{"num_hidden_layers": 11, "hidden_size": 128, "num_key_value_heads": 4, "vocab_size": 1024, "rope_theta": 122000.0, "init": "normal", "init_std_down": 0.0, "lr_mult_o": 0.601, "schedule": "wsd", "batch_tokens": 8192, "doc_mask": true}
Each number is 500 + 50 x the weight over its row's rms, rounded and kept within 0 to 999. Layers, rows and columns count from 0. Numbers have three digits each. The size before them is the row's rms in percent of the matrix's.

# up: layer 5 MLP up, 512x128, rms 0.087, rows 184-203, columns 64-127
# down: layer 5 MLP down (transposed), 512x128, rms 0.084, rows 184-203, columns 64-127
up184 097:464516476557350521552500469435398589505447497430486512486504516497539458472433524451451512555457609480454575574605553489507520472469495508486568566482571556534506566513447487518456493457472525
down184 098:393489513406474512628555488545477551464556475551550604456459604516437449464533492476541585541444511561479502485445386480503533551550546450483521442450551511492524516403452532453509484492416496
up185 098:549537565547534468417404571490447570459489546377475447441534513401577503461539495521530463515472455531528508539539440478491421503517580475435491544459498545491505529408551431570462527460530634
down185 104:501525479522504510576481554465486521535481460582473551449482570497474407609529528527504417523375553515503543560481555527427451459491482472537470521491494480532554481596496473448636513451540390
up186 094:507485525419484461512527415445546521451441483569437481451507491546498452545436513510404448446390495519520450542507527526527491543512506484493531620431568578515559487539541520474574564408412543
down186 099:549435580497494521467544540422490553447458434472584504493503403467383466514506514472458494430516521497552492553463499457492504561582492481488478450485540568553560512512436409463612466426486564
up187 101:645539465411543527420494413513551553574494495516420502505498526550412525515461437544459557531453489504491550492474426494458380534419479513481535554464468559410471499396405539654562485538459495
down187 098:457489481531474398517589394463473472511547581494525592472489480491603536444403461508575556504475499452521472441542436535539531557512560459467439426522483456579478410546543562436444532445458611
up188 100:551564403481373556423462528508470471536428502517538519545526454510607549478467456588514475551544477508500544492579437475533485496530536411514546596447514440489479495506501446558650555468485596
down188 101:509511470516487500460408436533489496507579513561462604489455421491455478491546413508519540522424516426472557520457570556470519498542477484505511433573523590561531500490497577580525338565520471
up189 103:476479587525479549521401520479503456510550495553463377517574491542463525398468455509491416506448483532526471392524574502461439539481514496512562537493525528592474586434488546527520493437509504
down189 105:467483485438508488500433578569594443489534413626552454597495457447469504435446598439574450548481471513463540454426521522539469454503518497544521482560442497441390444530538508458531454466439608
up190 096:445451521552401441540469439511583544519552507585490480400566484504610439538387448481559420480462486454427523457520564500520498481506560479513561557537510490478491461509549466428549473566475555
down190 100:482561488524431501437462470459484524518434539422546551513446456503414524483486538498479524501574571533621509556498488464441566520450393436522477495526505600584485481446454540470452519477484441
up191 091:527510457416449488505423443436595470563478429525497449447518540480524464571496534535379531574483556509543522445504545491526430528417485454473488568525471553509505531536516482589554547448482518
down191 091:446474573454563507545501490495493564441425490375561576566539523509500479509515461539497506504442438473611480504514472468598521511602535501408514401635534526512471539526457577400544475470429462
up192 103:533532466529509412479483445527523587559520465421432511503472550543463431511508476430542448504452452486439443478514493481565534509428645467416544555520415503488509493533471533463560641432468496
down192 099:549507529522441458516475532448552446570552428527590492521566472502544469493445514468438517511513505545543487431556419511409552532421505568430500490533608521483427417450416491496510508499518464
up193 098:612492534483609532401481466492489473505419573506480458465518555435547554443432436436449430445467526581526540474505366478544470515465485568563473542445504532472515513486456464586597463518450572
down193 099:387557497551416554530556574564653484450514545498535518534512529523551501497491532490487447460449521503481422512488468445574497492546467472440470488557481515456440422412488448445542542466465441
up194 099:508532473503521489520448444407469545467506569528440397441581423618587546477498568509552484466465564459512510483385520527467515535436516473514497547451479520512446545573509449563536515537452473
down194 103:500459445428500521440435525556495487466457582440526488547564446446548534486395433438430495444455510461457461521556512436574463521538489534576584562569503516588526426467577519507503486410520489
up195 108:543557515457376466505471494552466512629454470443493430498475532527433432434519581430591442518557546580502527565459518449509464522480632457450581598491513475555506449461537437581515563466520546
down195 108:482602560476551618529525529481517388486493411523480450435412443482544499556459608502409526479476549520525571555531580615507453528496546604520434489526525505533541473498489560453467373406490502
up196 102:452537592542527545440432461557525424532496464519534459482433538563502412511515503510422417538588513565437524496442473511496431475436541509456537629430361531486463579499486434563456497498494550
down196 102:441553477476404547428516561468473622489471425554471618459519542583530474524513553494442485492569522509445480486536461587539534504606435510530565503504528564481431526509445454408455507565516440
up197 105:498516483446512571465472488541514532476459475506385442524526475501431482417485518413487603546541539549491518427484466421530472517481543410499559484438583438440498499479458555507588569477489572
down197 108:476451456548428538568522503543507569467532490536455502486548470443526567494471369538553523479466430494511470492506559449534511506537537429446485354458458464523599585502566418464495406461578518
up198 106:446495490470414491406450543493491539507500527551449426409419455532595541486531548537442435519461499507456517504471543420527440362534560461426509568498533479499580507464515469550596524419496578
down198 111:420455479554554514533614512519503533439499494587477543451464519514470484505510578521556509480544464518527516445493481546523426585509535543535416511478576487537410483527527447546504562491546492
up199 102:516427474528534582515485437588457496453511515423460486506577478537409450487438534470511588564477523452506500506439502494465524510579540416427559525492420649537526457449487518574484443502459576
down199 105:544505527498448521433402576471552535475450503422582474533355465408564539520471580543475437540454478430562430448477599502493552492502526473446461515510456544514495463515534494495499509470479541
up200 085:553508507440448529492523515462419496493482426497535389514490417598436475408463427504544435487503546575531576481479525450565472508494557431442497535524495420512547462498522512468475606402546563
down200 088:504470497501492497548424508427547585482463472494515436570443508462531540468439527492422484583531437515459464536507449536420491470430388503521510540480507578527588389433472607572560508607534477
up201 103:501446526481497597471480422463543577596509521436501486532554518483546473535529480635528498537562517530398526506514508536489439540532471392428606460474488501381490466435473373573528430547531548
down201 100:492452551396536434437510392520531485533490484419504511499490439496540536404501508466560526597429481544470510408576527504541467470444448481473539515440475469500548612454592560569513479477560466
up202 095:469432600613535481456492473415463582516513508476485500431520573499542474490437552525539459530523475605522525569466559433521526448539529506575513406502521511480531563543464428509450463490484558
down202 093:555521429541551496559527494532466363474561552505499403434572482515500489500496566570553483521455583482554507503546493571512505584598492625488473475563522429437508485509499508486447450439523505
up203 113:506436516502505528470545382419479504466522452460469460474493489584464452439416563506469517477486452546494515545405517562532509539522541406587499550519421559490619568539419494460507475517541556
down203 112:475519528484481443428473505535580516362494480524535499554558521448490645440537520537504449454469454489508413510573396421526465480445458488545472495451595514473445465498479502448472459543491500